Weights of a small GPT-style language model, trained from scratch on English Wikipedia: MLP 1536 SwiGLU.
Each number is 128 + 24 x the weight over its row's rms, rounded and kept within 0 to 255. Layers, rows and columns count from 0. Numbers have three digits each. The size before them is the row's rms in percent of the matrix's.

# q: layer 5 attention query, 384x384, rms 0.232, rows 6-55,134-183,261-310, columns 64-127
# k: layer 5 attention key, 128x384, rms 0.215, rows 5-54, columns 64-127
q261 082:094144125114171124126147137129159102127109133183138104158145143119153102137127144147160137136143109114089166158124127097135087103119125110128176129144117138109107091120160135150157160108131159
k5 090:143121125106119135109130139124124165113161128155094155096155154160105132133109095137142135106099107132145105107123072152134120124104154089113116126064092175118133159135127137147137121153111139
q6 089:145155121151104139113157115122104101118155144129106150110127129142103124108114125102131143162112121109171140133121142142138136137120102139156111156147148116119134132118153127136127087128172130
q134 122:149131127110127115121122144093123140099107131132123133119125135137131129131142179123172150135160086146148144135094115155157128175179119132095107130134147126145173164116168168143114214094111116
q262 093:149128087101101135103123124108124107127138113086138130098155137101152119107156169099120085103137151142142133101111126133119110133116103113101116158086127167117126126109120145116139149117103142
k6 074:163128107147114162095128118167122093133122133121137126115157156166132073141182125135074131117107143144142120141104158113106126118118123100159142174118168095135125121088125119118105122157143119
q7 084:163133103092118137084117173129134132156145114106126138106136169122116178140135143125120102144116121117132115112114125129091136150109116076124136103129096094147155104168087118089163116126126131
q135 123:083138109070122099124163137168120088156094139127120087121105129103111127140125097128120113173117152089132092127114124140097188122109098134135174091121103099114101108131136131162154120153112108
q263 112:084095120098135161107101110131173129106103133085074109139131135126139144122131139136169143134123139100106148115124148093110119122116121089110209169162089132105118102132145119132149094149116145
k7 091:153120196121121116108118094153143133096129123145129140166131127112152107175106131108076110137094123123171167146146148133165092106192107133143140123111133130141105143106129115128116138130093098
q8 078:118105119143106124123126107121132132167104098131121126106130131126113091113112101134112115114138143140112117126086129095164142104144148129108064148121116110127115077144148044103132163135156127
q136 114:158139110103139151125148098111121158161101100128120131157141106124132122129123163149126154156199138127145136157126109149102160153108098114124107107147145160125116173139137092150171134129167121
q264 096:071129127154136095130131111138098126137099148115137132096171163113124088163138112160169143143105160144111138144095118105139153129162135089128094116089165133121126144133158093104118177106115159
k8 095:137119092127076132091135146116127084111165193117128150087163142147110103127146110113136109137120121147107151086091115107136089131102133145126142152065158152113142162111105172117082094085123108
q9 082:117108148107128131096144109178126090112135109100111151135108136135086088145136168174135145137151180088134158145127122154136149124120144133164122151078124137087100148171145176129159143118137144
q137 116:120149118100091085110133123133170106144123134143116181143125158170155125143137155113152135101143164124122105150117118131098137125162170111152129111138149179121119085126163112096156171161092121
q265 102:102159160124110111126137132165127121088110127108137124131110159139142110125102132105124157115133164133124132118138075081110132124162139139144123144097144134123152134174182195131104154100128119
k9 105:129153086127141131117132099111170128136162161147143131122135147131147097113156109129120103198117124108106133131112163107142139118154157089097101106165101135166126208127127136104087111124131160
q10 107:151149124111085137137146107119108128122124096149129121113130153109109163082128127093131186116099161110147123133121155073138116132082126109164102185104170091148181157184125110083125136104144133
q138 116:134150115134122157087173112149123116108105128098115123122160100134097164114104103112138143117121135098115093103132152103126106126106086085095096130112125129164138119139130119115081111152138130
q266 115:097134112132179102159133174140136120098133123079173130117147113088150148093111107126132140129119123153121167135152163121130149121112117049105142130114135135141138141135124139114111169130138111
k10 094:142137109171143102123106105124093125155122119126143111133107142133146156119169152109108113096070108117132125147149166109147140126131111183141183178125096095121149130127122098085159121156130155
q11 083:125152112113115151142113088141109154105140126173143117102124119170116137105117129106117165095144147139120129070139161111164113116081186140208111145150168090139143133148121181121115140109100119
q139 097:164146155169145115105106158110104130110126096117156110136144130176105150105113077100087189122084150108070162148156148092114115085082145125146101113132139065091098143141180105109111155121134138
q267 098:107116174130118159121098123140145152097156140115167185121110154139125177068148154120093176123149124127151127094113156135135108122124186074104130150120152060156188146135141104113160149123126171
k11 079:149166180114102124116149116146097122120126111131149138137095152162141138127179137124120177160175168153150126120152100131146137190138142120133138122044146138113124127125112123132121095169130123
q12 072:079140115114071150109155121137154127103158124124157145119120142085166147161144107128101151130108143125085167130164129112122169155146120136125103147129152105107136126121128189143115114104124129
q140 094:150136125159137147098139109134124110114144159151136143108092103125138154144138102146124166129079121152058130147119123111130131130096124145121130127099132130175123106132106148137097118169128132
q268 090:111111136139130156135131178148155138112155074133156156107165101123138131139126071162103117092115184140139144128169127117132130141118135132132093124088160109140131164133127193128110152132162143
k12 088:130135090106145135171118135105133130158081116183128093119128153135105099093164133077133118110121101110128126155116125116135123109140105123136141149171150115137129164141144111138122104147122085
q13 089:108120099121125155141107132125106092116087110166167117177146099113155123148148107149134105109112141158084150141166126145109121122141119126088119138103146094120091141131131142140141108089153121
q141 097:150157149120176118108152160117150116177139147126133127161135117106154138176126138152141110140096079127128145147120129078101126099149140113103149161139117095148117151117139141128103139104134107
q269 104:128131147142167144128092172128171121124126147096125160147148113136145125130152074120122110112086127146121178139143108153131109132123121121088138116114142110134126169127109122125119137100166119
k13 092:102164149173135118154095141086138147135078107148100111108136144101057138090107159140143109145135103132127119135135167143113125119138168169168134100173114113127122088119127113103153144156149116
q14 106:161122128147120130133177115072131097139087124130113107107082096096118164105124173118107124134133086130175125150111124148121137106131132194138165130116126111146106114102128120100134111152134159
q142 109:106151149134136153148137150094134106140119130118109101069095126093162123177095112121162151143161149130130067126177115133113179106098138157163126168133139123134116131158146153120107135106128093
q270 120:127174103141108146120153104079135149173116102131119125088112181132072192143114172153141113108116128120162088120130177114144122128109141131137144129087108107091105125150126123157150128152145144
k14 088:148151116158116140112063133109124131099149142158120143172115117198153123123159101149103129135082138105064137092116125111088099127135175156146150084089131117095199172116123143133113097141109119
q15 097:094155147116095163131129101094111125131156107149148110126132094180075153101111129109145106106127122132150093162144128126162131122104165145160139107107093100151132160117119147158148181162123140
q143 104:106138120090152118161067150117095161146139128128146140168140122137149123118116134131143111109130149140136114101099146127123132117086065132150109115127109158128150139124133159092094157183108173
q271 107:145159105077117127150167085156104154135133167135086157110140140130145163067154099109123118106101124130124113122134122080118137116109129111109129099146113162147126165125104167101151111168108159
k15 080:157145166154121146063145122142120118089079129154117116116112136115098110125166151109124147157138167123111146141138125127109118150131137106183151151127149168127120099135152114107144106133128120
q16 082:124116143154118115099100129121133120132139171135134123129121136144123134139119158094144161147136121156134140134118187131119095104138127170174090117102105105119112135108121124088094135135059136
q144 099:107109122132132151136118149137145111144105140133168124114120148134132108158121141070134109101104160159113116137106156107148098148131129106143096129108120105143094098147088155124076135146127151
q272 094:120104132145125162139128111153061118125118166136143128119107139139138091155103111053126116086068129146094120158110126077140109122132115131137098118154150169137077151131093130137117139104125142
k16 078:167158119126090161126138129123096116142140131113136154123136108101116123103178147167123158142121121147111121096112105142137107148123133165177123155152161128109149163129146134134134121182111140
q17 092:096107119142167092128155080134137127095115178152142127150135180099172114142115098106130122112145122128104110103098097132112149136152152178111162155132137143143130130129098136149093193089110136
q145 102:109163116139105147141150091112118135097093163145134090119146167110110165148113117146101121104137122144142094088185123121095164159109115152158107123113172117117152122087139131189133128121102129
q273 103:138160141176126104138136155105151143138124105143128135166108150113109110120132160099114126127164127113131101147115125164083156137094173168168136185148128143174119101125139127122121129105135122
k17 097:123128092117132164146134185098113188125162125172146138113119095152096141083086153162139154158120119101168095148108110101137114131107151072102116103104093146122079159126106102095128127099137117
q18 068:137107054145115136137137152129112153118090137101100164113104145119136106112130102123174106104102117122123146124133107082117159141116127113125107104126129106094091129116110173143135155080122093
q146 084:111103080140117134143124152095108120138152138134099138130154117166128105107119100102110147082158111136123087078159133098169150110127146132096101130095142149103148123135153124138191161153054156
q274 088:127131149126136103147123082144137175109150153141128125129116137110125099155120143135156120136146100105117142110104145115139128138128105137136130104133144149114151095155143158125118127137145117
k18 074:093156162166123124142180126075110162150169116101135115111101119103126122162116153175106127188139107123099156117133104136115124144089146181131113120119104142171145139138076137131141150133143103
q19 099:137185168108115179120122121164085176080193176129113137089120154122102127111091118121107134095137119108114111114114126125106128159080104133168128127117152117117153122113149135145171116154096155
q147 096:158145140131139129118118145120126158145158142129105143122130131132111133123140133163151141160146100109128131145121120120156135072108135122172084129119147145121162089132098159151142115141108171
q275 100:130113122114131118102098140103134096141141121167113115099146124083119123103124130123125109106145101089134125090156155102140135132131119126140125156096119135110140055162141138157122127152115114
k19 090:146138099114157106126121120149150149136124096104117138141149141110132104203155096144129152148185089128123148155119124146171108164146123118116101137137148125125089148105160099128134119152102133
q20 090:096146117173146143140133119086079121141121119130125068156142114130124194144115155167147164155183072103115100101084125154097180101103134114121152142144154122141157142095135101138126074149094159
q148 109:079149094143135065115146088120103103121159169170138133126124138122101151084140155114176124128170127084139155135117101144148206106121154127131085079172147152138111127141142100162139113132145148
q276 101:150098114095139099091155100113141175080194133148091181052148140137116146087127126150115132097107124075134115108106129137097163116149166089135117163142166101111183125122136109148120107139133139
k20 092:155129122129172089093106136113148150125139110089111139206110140116134122140128114111067122168116110144102080150164130151099127122117093126120139168097118108116106095188093115146129112151098133
q21 087:111102154120110121085118148144156109126143097146119136130113146138117143123125166124119107158119129104178088143129167069078160112114144102150121093145153144125091171194096110145145140172122131
q149 087:138102134146103133123135133135129155123112059147138159155136165165124164120133137147132133149109147121142116114163112144115093129101166076112147176142115124121159136093142128107123143129127111
q277 092:124126159138107141167118096181131122089145111099123147126175138128173144098136126112138105126101122137100129163124119150119120141119105124126151097154101178179115106117076111122120111109117145
k21 096:147151162133162156129123147112147112104129147143152072140104094130122162129116116117093139103137106121111106130109118101140121139113084125122167109125088128079122192129113104102110130117156159
q22 094:133106114156130089115100133095150117111127077146136147099093125094137142117119106147117122183145123102109109152136127111123095111124129087138124152119103154127120176146124103135171089150161162
q150 108:122097143136125078105093107121139123100129076118130108128107128089109139171136114144154130146151127101148135118103127105102106124183128091127123163154101151107109177133097158173172073170114166
q278 096:110123147123113105092140137127136091109089087135126138132135114108161113148139102127135120133161133115141130149130106101127141110153103096111160124110098150110118131158107097132137140105119124
k22 090:097178123141122135133100134140125115100158124097121144124094099103109135148127157157105116131116124124120109123155156155110104124083119162159121053110133120144096101106147115103119171143095147
q23 108:135125129128109157155109141136137097129099105135123131154165096123149136142121114133127123147118143141129136120138106135150110162127149133062165109132128127138148137113085137150162129066185135
q151 113:100148097122136151122146111101115132110120128138138142149134160106127154121130114113093170141123151160097069086150087204113130107153116111128173086106132147139118138134124147122164111121143115
q279 109:132115154063112157115120148127087093075056121140139119129134116067133119162089121142108122117142177115127102100122083112094129148154121178142138145108158129152114117133173138132128135115114159
k23 095:120048096140153137105130109132177123151168077134117133107093123093116113131092132153138100084161091109159130169140113144100110129139140110151125165126153131118118108126121148157121081118134118
q24 094:147126153080138104158116136129166131179129144123093122141100115102143115147116121109127149118133134119103118138137073136064133132135115127084126117117100088076131149122122171124127079132161164
q152 096:143116144109147122137098152147112101114191147139112138129120139100146126113103111132103135102111155124134114108160122152073123101126135140118161140072109081100080129092148111157116088134133127
q280 088:139120146163153121154129139125146097141123154091095149119088133102145155138125126145143159142162139106160118078109166120103137175169135131127130122134120113098169115092143132137162130100130134
k24 092:110129095144117137098121161081163136127065101152149163143127122102118128109129145151107097152077139102160127151130107161164109138115127095112096114103139143179161125122113086103131105151108106
q25 096:093127131099122104148100115132141136104130154161116141113141102147105134129122131107138134137164105112142157125159132162134134113129146159136123081129145127120075147129128171157158144157103121
q153 098:140150114076123123117108110132158098081153146140162104136151111145127130129145149107089124119126163136090124167138129148120135121098091105127159126124151089150117135134146169078164130159138153
q281 097:089142095114122152117160115142094133101175102087122128109086111166163125083120149113107126123127146113119131107160111138113133073154136105146147100167133106127115148121171110117132122122150118
k25 090:154156157149155157133126150145104088128153170150150150125103097095107112152123128124127144141116144113143121152131134079122074121144167112169105121142111106142099134164168115147115169128150108
q26 084:141110191141117068141178131151105163138111132115130156139130113110144156128081104131132081156163109105128107118113131130108138126110114096137116132104108148143118176128125126136166104138135133
q154 105:126121165131085083136192098124162124126129135138143133164173096125136137157110117159144091137197117072117130127114120135115183148138125125137130135090090155084169163091146111112149119133130142
q282 094:114158131135116125127154108156132137094089103116120141131148165120150136133086105142107135118189113099150091130112133119118113124121109084111132103162094088112141113159109088090132134108142152
k26 109:131116059138127103178153143131113092088095129184092098145147154127125094151099133149111127092113136158135133105154117096132150150111150082165119139105126130150137099172111109117134131121192101
q27 087:123129198098095161079145107101085131113148130125102115098119114126162139116157179118099093123114132088121110117134150099133134144159070142185140096157133131142115117140116118135118100119066137
q155 097:139124114115112138111164108136137074097115150149103130108094105139150135158132146107152112099141090105110107125138161129104159118193108107126149134142106117088131088146097135092117119161117105
q283 093:137169175131132145125088109105129113130132128136124131125130112124151129104184143098140107142085138105133096109145123138126126123144140141141136158150113106153104111133147150124111136112105125
k27 100:103089130122172125119137133129127134139118099082130102117162120067108124075129140147127145143130107170181147117090135173138116105122108103088138153117149157137145138118178126197150148163128151
q28 087:121100152130082102142146140161143144132089151109122152123145143147129115126144134126100104119130169129103152176106184132148122158159123105109132154146106126182131147126110084129116117134141142
q156 099:137110144117113105083094143114147127140120107100126140105168127164105110077159093096129060115119142165095139167135112098150155140166119129137143088116168118153093136126161101112101091120130178
q284 091:155135131144067142129137174130144093144114138117145141098131159120143138123170086144146113135194123145113148164108153125126125126128119130143141100084148159153105141121083139111149133143139123
k28 100:141139112132139107090127107165123143160137120143114158130129131148109144117125087141134094161139089094123149103129137125112121095120161164134140180141111094160139134100126180133122109138131141
q29 088:157168105152115155133103147113104088148115125068129120094110112124128105155152120111100132129140150142126102152125133127095110129125111109082114144145116138114122146145118129154133111144081131
q157 095:084086126130093134092118125116080116121140114130156131111113079121129113111129125127065116146136162118106113119102116123135123134160123138128124147129124145152171167148114117141146142135075130
q285 102:112131101126169143115127119161138149091164108123112156130091101162135131145154123112115141107107112107171125110101135083163122096126110130119130156142117128127130131191152096123129138171104126
k29 101:135100178116115175087161099169115072139119128135142116148168136097132139143168145114094148134138150135108096219140165134148149142107106136105196147111128107170087073101130156154113134157147141
q30 086:115105090103110085122096155099097098124101083160123142137131141093144114125133123144191164130129141100172142086133139134131136111149152173112120118130174139156134087165152105155139097139106125
q158 087:111134117138093129099090144133132108136108131156126165166091142121124105141152122140162148156122160150110137135174112184091100145173128144110069124126159128122132134143117114112140156127136112
q286 084:150115146150109118097114134109138126156129134149143159116131130137174121101133103138139131101131145132129123152123113154168100144097113144129145140152155152149117113150113137108127118148138101
k30 088:140132145079087124134064138143131129049117123118152126077149141133128125113134074106130166120130128186122079155157148114108097115146119083136116150112099122103149118129153089124125145143148160
q31 104:125140144125101139109138148095123151108141117140141140099137137139153087150163103122141136188135132133121125136169122157131097103140128111148152079139157095135113145141122134147116121138097148
q159 108:121134154081117138113119157150097110120117150138119113108121132162134140153120126151142197112141142122150132112168156075165103122134096132128110144134126146152068156156135131141124124125107150
q287 103:124145140114122135119106123150100128119098113103090150126139093078168156138132130136088117141121138143144119132126159137102129140123152064126138104132136156135111129145147089123134090145140101
k31 103:129146120129117080123111123120132125101159124124124127152086142091076134147129123110118117173127123143177123121097104181097152092110185142107137103129143133149142106120125137183145105157154113
q32 089:138113084145143100112090142123171147127097149100103170156126153139114156139136112118115113166135145137096128136141115125102121102143204128121144184165099155091110135131110149119123124098121138
q160 084:120132076118148141110123122143122135089072130144090163147127151099113124107125124111123124096125164114092142164138132100132153150113138136098114132151145112125081178113148119160147130121171074
q288 083:105124102114132100118121111147137135141094125074113139112113169160114153144167156134145126142158113131116125102120136105111110075135187122078147136144120121088104144118154126155132117131129109
k32 084:189092149111125089130098151157112096095140124127145095104138153126141124117152123191117164125098134183155159123146148142147098098138128159110100101119179158110135122104159171135123103150142170
q33 106:102113126137107089124130138130156143089147160104130146162118077152124150101130153126164101081144123134125132130129071143078127173129117134119155105113145094151095100096110116110136119134147147
q161 097:115164123109120092132108120110151114076123157105150110149127125138116148122092129111122128168106136110160138114152117128139161093144139141105113110120135141099080126144124117133148140119147165
q289 103:114092166145117104137115136139183133115131143123129124176130162171105129132136117107116118135109121101088122157136100105138122141180122115113151088098127132126147137090100118093160100144110140
k33 098:149142142117109124132139102142114108135111125145130098121123132102117144111136173156130117120141114115147145130071121104120139115117107158185134168113150153132136134136113068097087135165090124
q34 086:126139100150113117142135133141155160139125146087136077112135138129109122137151164102121089111144149133112151143133097123113121173105115183127120137118128129107124125129119100135146147102118144
q162 087:135114120150114125118122142163165135154125131107119117121146152185118078100144133137103127112146183110104136105123144080141114107123121167112163090132162110111076159141113102120110095120144160
q290 089:127150139138125145126110126116161103162137162127122116160123128158079078123143104126093109176131139111136126148118126148109080131101170156144122122143151144134136161146120125101142107105093175
k34 095:157115190153111132106099142145137127094129151113136092118148126123144132122171119096111115120117100130096156182103111101129108133145099153157121152133117143148179121155101113167160132152120159
q35 092:159112122117150132129118160102114124122152158155142096169136170114113137113117091140114184123113146124104098153126176079079120178171146108126135121090076121130126109130107127078086091089143155
q163 085:107130174145125192136111110120126132119146118137144108138176153158162148144117140149131129158116128101114080085105163104113114155121116135170172102089102141111115090157110118148120126147093105
q291 095:081171180197104148100126091092106160130156100110139102136161151101140133169121126134090187165141134112126122142085089132092071119098153098117113126137086111115163107154100136066087108105152146
k35 093:110126080146123138168149101120123087091138150161124146151128130076093122132133158113105160087126150093130088129120117144101117154121139078165102165129094152097171117138104125131123114091127140
q36 100:149147119155133140096087134168104120088114152154118132112106149140131093132138104114149118105105111133144113151127176136111088126121097124190124112106094184147124114099072159078114100100085125
q164 094:117142156133099117092108118137102178129144161102137119104137116136129131122159105110130145128137114099144128154137148106140097123098169119164143130125093134148152077119109107115093089120092094
q292 086:111114140178143116122149116137117099127117168140138103127105113121090092121147171097156113167153097118140157154121135133173112147126145130106136137139140119166082093132106122107078122128070132
k36 102:202126157168134192128092110185114089125152104128162105121139115115152126148162143148122093100090147140113109131134112128146115129172106141148144157100143110129114157174115168070089131130136131
q37 103:211121141140141102146089152162147154120158075124134138127114159133157138105115092162104147146148125135130142120184130163158124190119154131121136124116159142137148138106096133158129125147151139
q165 094:167140163166158143130120163146147095122189099096176160132147145167167129121130127139097112140149092123145131092169153153131132156121162133120103122149147158128133100110125102128142167116155116
q293 099:172124143154139122107123158117162165115123078107124133124112124114153107136109150140110123170124148094162110120148147157110102134127137127129121100145127128077150141089136127118122172109169132
k37 119:129082114120138103134140143135151137171124148100153120131144137133119137129160125133079128150120138182137156128127139142115104124119139157100114128160156101146117142117119138134104126147091165
q38 102:175128092117135109125117143153134154143156139160115140139122130122114167141120147092105132124120155088144081098090174146131116140101122147148140147123094130121139131148100113140085115105144132
q166 090:149112138095115162101133104170127165144119164134125198154114143133123101105132136111125128127145168105122113105157113162142144130125099138179126096143134143134115164116102129117095138112137126
q294 095:132149107145149151121119125128125139123158096090134075152107137099097110115162155124160139121124144146120148132191148112143155119136100110124114143103122099110120089135128129096110147145090071
k38 107:117169086127115103172147121119133168102157152151114086112155144121114142134115108151145099110124136113131136161095125133111092122146138108117159151128096146091134119142115118120106128102125124
q39 207:111122146084141100119130129155152131145079128119114134146148127114143133179085108160131093137123129141112139105117069101134159113146125122083132116111136147085112106117138116153160138109131133
q167 201:112096127104117086133149087151138134142084168153142168151125113114167122142090145105112143117145145144132123122109074111109135123142131140091151134108134164119116145141122090115138122050126107
q295 190:071104137093158137126138108141126102143061173134128116171118128073112142179083123144145114148129184120104109130105098129118163104169138128136123135137129135115117087165132071123096159085102150
k39 131:146141167160140129092107126188112153140122108120151064141164148157115111101190136125078171157110125148135142103091141127157118153123137121131136164133126132077132132171176161125100143192089169
q40 105:149103122106105064128165178109143120088120145106116141140138141130132097119125139114108117103172138130110145123119129082108142123164086130099118131089092156122116093129085146157124143105092106
q168 097:171091113112172124161138132124120172152129082156105128135132129098135134113134124134159118146108108097173140102112111151137127102138099144093138129083119132153118132121129157157164179136130099
q296 098:146119124155109117159115158126125078149093100111149146190130107083115143164164070116153131110132124163136137158148139094108147138148107129115134133105117179119143083124105130120185119154136102
k40 100:128160119162097117097118084152146117158132158115140116115170169079119136128102117093110139114146139154120163110083121133124115129169130125171118115127106170104140122104123103136081125151141142
q41 113:103117109086110156175126121103102138137118144149123134139157103131126139099088129185106094078138102150130129114148085095147179171156078158117143146116135130117123090095146161145101121124167119
q169 116:071117138099070126109162111129136142132168148094119127163157121089155090125094142126119129105154109126118124098091077125116182131117112122133150148116134107111151115157127101142151131101148148
q297 110:068105116105105106167149145074156090116116182096103152169146159099138133128064144146150114114153098129142099117127112128155126134136107165105138156144148095088204118101176129096093158091132157
k41 110:095116125085101128152119112105187104098102096134105180124115132092095174122093092161165130146139121151148153124108139120085149090115131097097111112149087172138089140085167096130109108125147139
q42 119:129115128124107164123138157137150129125112133175129110165119104139082161100118143134146153101065088095124083146109116117114099113113125144125134116078087130167127158106109123138124164133133152
q170 098:125109142132122163114137102102136129161130105139111110129140117115133094134095121152116103132115154081144114134108102115152143082101130157106143162089122145119156106101135135099186132131119121
q298 109:123142127147111130112141119127147141142102110130146085126142109150096092108134157126115140109130129123176119128152155157123131113146089133154140133138098107138150202148110166096109148141123126
k42 106:153116110071149114112125156150153147140107116150101167116136096131142144096158133082089110176116105123167145139111147100130095143119117107137102073109124106144146136128109098185141160107132130
q43 107:139149122129078130131130147151167140124094178129126119125183124117129117166107091187141123140146105115126168095134133100124128174138152168143113100121113150090102094110094123111140116084136124
q171 103:130065138096081110078126100106149127139106145122170101134127109104109146184141095152127160198135147123115134148149131132105124135154174123120137141117144133124116130140152165099135115092121138
q299 096:147111114135153082136196127132164146109088126120134102123200140085163132132104101143125106141135138175136122122168119132131170159125108174131140126134105112124157128102139107108110144124111080
k43 103:123106143181104147129089169131146116141175136127122136146107134145149099102125108130145116140112125150065120134130127084098114136165138184114126180135106153132135092123131140137128124114195125
q44 108:068116124159116155149090140094106106120124132098114134151140109111127079113109123104139169143174153090131121120102136129127147131108119165145121076106088157129163143188074082106109092090106105
q172 098:124153121140137132173097150110145128095095141112141111179140103132115115121143123131134129127138122150164098113114100121165117143091167206153089082161150123140151133173101151118098068114103085
q300 095:120128094123132095126102122149123132103138124113116113174145135177110136094146124094106135075121170146120142085128080107120183121144126126135105142093151119137150159127111144108082127153093129
k44 106:079112143135088083120104131143101140115114128103084136150149140148119118107113113145118168136136151132133158092121143129099150144091102128148084120128109137130159137128113097126144147119153132
q45 108:110105179152126145120126138099093113130167136140136107098111143072144133165124115092131125136106095149172120168140152174108126098152101137199179129102124137130162129099096125103128156130122090
q173 111:116158165180135204110166098134143126103135151130133144085177128146103089112134065118137139091088132125156154108154115157127122136127131131172124115135167145142128105076127088113098127157135071
q301 105:115138133090132106116114126140114074138093128138110127123170094093120133105137108141150175138160136148099151157102148109140105130173123167158155126122110136145160099078154121143122151144151129
k45 105:116151102107128119109125149138122131104130120105089177135094073121115124160095118116166134152135164094141077121125143142155155170151141142167171105154124154107117121096108113154132089138150123
q46 126:176100099147132137098131136143151114142154094113159181116094107121124136116157176134144099138110128111111104142130152147164170144162127171162072128103076105171133125163121129099105117159145102
q174 105:143154139080104071126121164091117124156132141113129150122101130147148135173153101144148063133134081102170101154114128079145156124134150122141137117119153128142123115139100121102110175179107127
q302 107:109128132132146143127123120129109089137109095127134119103133132138150119084141123095131157118151117128122129162143142110103122169178127116147115116104138090105125123138114138106168147138147119
k46 108:139135146129126104120139104123135113133109143141148110153085099095071128121143145125134149172119119148062145134169157145133131144138170186164121108105153154159128142134103106132117135167143155
q47 104:134137175131113113122126156161112098131112087092147089107068119097141163103178088123089115096108159127129132115119133168126099127103135144162142155122135135111120138095133154118117163138114119
q175 091:133171123175099145124145179127110118150090112096134107097092106132135112142180151103147165108142131108149135150125167160134103125087067145134110086128104147115126144159095154103111117119153141
q303 081:078114165144125116145145131104111129094108123098135161114078132090145123139153105177156137116148150104144109081136159103110137167161133162164072132104120140140126116121159154103126118129142136
k47 104:127154169131135166122142097159119110165106148114117124150106151139115133174136108133081154159116109093106117107119169131106126159134159143179157133093081078105136173147125131123169110120082134
q48 169:158147144143089131121152084102130118095125132139125107136121155122116110117162142120103130131134144110098119116125128144123118123110128150147098074133095117149139137131148117127123172174096116
q176 128:089081137133059133118143124076138095189104176154115108173126145122135113147135103107133136117141161109153111128109112179154173132151138116140147086124126116113117130122139135165132145152120121
q304 140:156143170130100189123084108123137191112120159127131117094114134170138140141091116141087152120143123141129144111174113121104116160122115104081075142122152127123113118116139161127098132137120152
k48 116:118150099108169114112154111079114093146150130127123169119121142119123129127129135158094140154159115135133095136125155122122138087131114154123151103148107145138096112103131102137140170142113100
q49 105:121139112121144141116092093082104154054127124145128121126157196148139095112107125130120126073146139150157109103153136075121094113141142123130174094133111131084134153116168104132147098156107145
q177 094:121150181111148124093147172149131139125111102105155117120135109097128131118114118123133125126102122138171132121134117106098106104180127096118163119145167174090117149147130125131155116152119159
q305 100:118135099127106081111128108147139137090110125121105074116147144120113124120131107105119129087085086117160125153122132114126110106125140109136106142160090115103127113149173146152121093133138144
k49 113:118165140107133137099122143180115141154174128135136117124155105147139121106138147104139148121144159161100127114151154133133102123107124135118114118138141114129162159142134098137106151107103152
q50 113:128171121110136126137107111139168121099127147147143096184128133163139140135109112156136118115080123107106112098162141134163126113162148090142085143149099112153144124136099114114163153116098112
q178 107:113153143109114086105120123148130124128062148132123111107145110139132135127135095124117094108118112171092135087165077131119140135142125109103153121149080122127102116115106074132151173088178134
q306 102:123149134111184108127107161152106149126170137109130142171162137102144105157107113117130130088131135144121172157096127095156113123137086120143144117160140127158097130104154098124154149142143081
k50 105:141119110127147125109118127145120157095091119183128158174165128118150046145096154133151136177108137147164119102134115087092113106136149121150109106155117160165182137131121146110141140103078089
q51 111:106153105130144114157125106112112187089139156111108144140165110132135092132149173144127134153154114118064103127121117048153118170146105144144129103124107073141159129100111107117142126101098138
q179 103:142144112127115143120105114140130141113133131158094134109121099131143092137140133114114153148176128099131145133110082091138164138145114142131097093103127115146138103092106078119151128133111146
q307 089:113132137123132144116116169103106195118136171114083146111116136122155100136142169132109115124182136134101135113127149110130108124094102115141103099119163095120130116119152137131139120113113126
k51 109:092137061115099142090125120165141125149109182118116171128130120136167097124106101090095087092143147106086103102135086105159171153167163140163153096128089096106095152105154145147176106074127117
q52 113:116137131114118177117124074124117131144078146157115108120125116107165102111169170165139178112082115147124142114172145116110132100123087148170108135116124139125120152140134121122126142190085139
q180 097:136121137107130167128110103116169123167129137128129100124151189135141109135134168092115130107130116149129116106169074109098149110098115128166088137126129118088138174157143111107140174159097120
q308 096:122151116115145173143141130142140118093145158134122120113136107123142134134119127147122133137133110107153146117115162125111147127101111112130142135123129118115153181119135127090145134143113153
k52 111:137130119121104154093119154196094137112104146125111120141169143176145118137166093104116140112109144116125143127115123134159116127112086144164130118085167139093142122164093086127132136143110147
q53 099:138136125106125186121136154178141123165111091095109170116104140117165101087123099131093128149136105088130137134149182144123141152139160087101152128106168102122135125151114169139117117113141102
q181 095:141123127096174145108110141180160165123124135118099168117105164132134072135111139114104145112098124151142109086114120153153116149128158081119144137139116097059131138146113109174149145139106110
q309 085:136127146117142154108141116111179140124173150097100134133154100166131096101097108123126152087147127117110128091142205103154124105160116100122113118132156125177114127154156118152127103129129170
k53 109:141139147154146135103133108145128105158142120124157142127130150181164166132160119117100147102143154079090160172144108160100086161133124114142172136148103101133122151128110132133071095128091132
q54 119:123179162124163188105143082145126142106160107130108071134112081135139135138181153129158130101129148113129102116098170100175110141136117108173218095126134119092140143148135167098128110163133099
q182 100:120119108134137156116101096113110122104146118122115104120138069105141109124130160123126147086145116141160120140124153149127084158110090115162177133140086168129141144187133127115145136153125105
q310 084:126175172125150138141076119130117135130098111159175092126103101108105116110180151139118109123133163120130111141133137147129135101094078138132086138137159115085137160109169121089142135151110136
k54 113:131144146131147154114122095153113096125139128131126078124099123148163135137159129096106156140093149121109091133094147145127102164100110111186153076132127117116096148211102148082145109169096133
q55 127:126144082103150101133129159121121132101111161128114171127117150121132139101118133163142038094128111094133103114141066157123130114137134097139117144145135122149125099077133120163119096068132132
q183 113:130126115099162108110096110111141111113115153105130173113150147099113112098091088110143111149107115129109119176099057174140133106129134126085150115137174137096128149083120101161135101077126132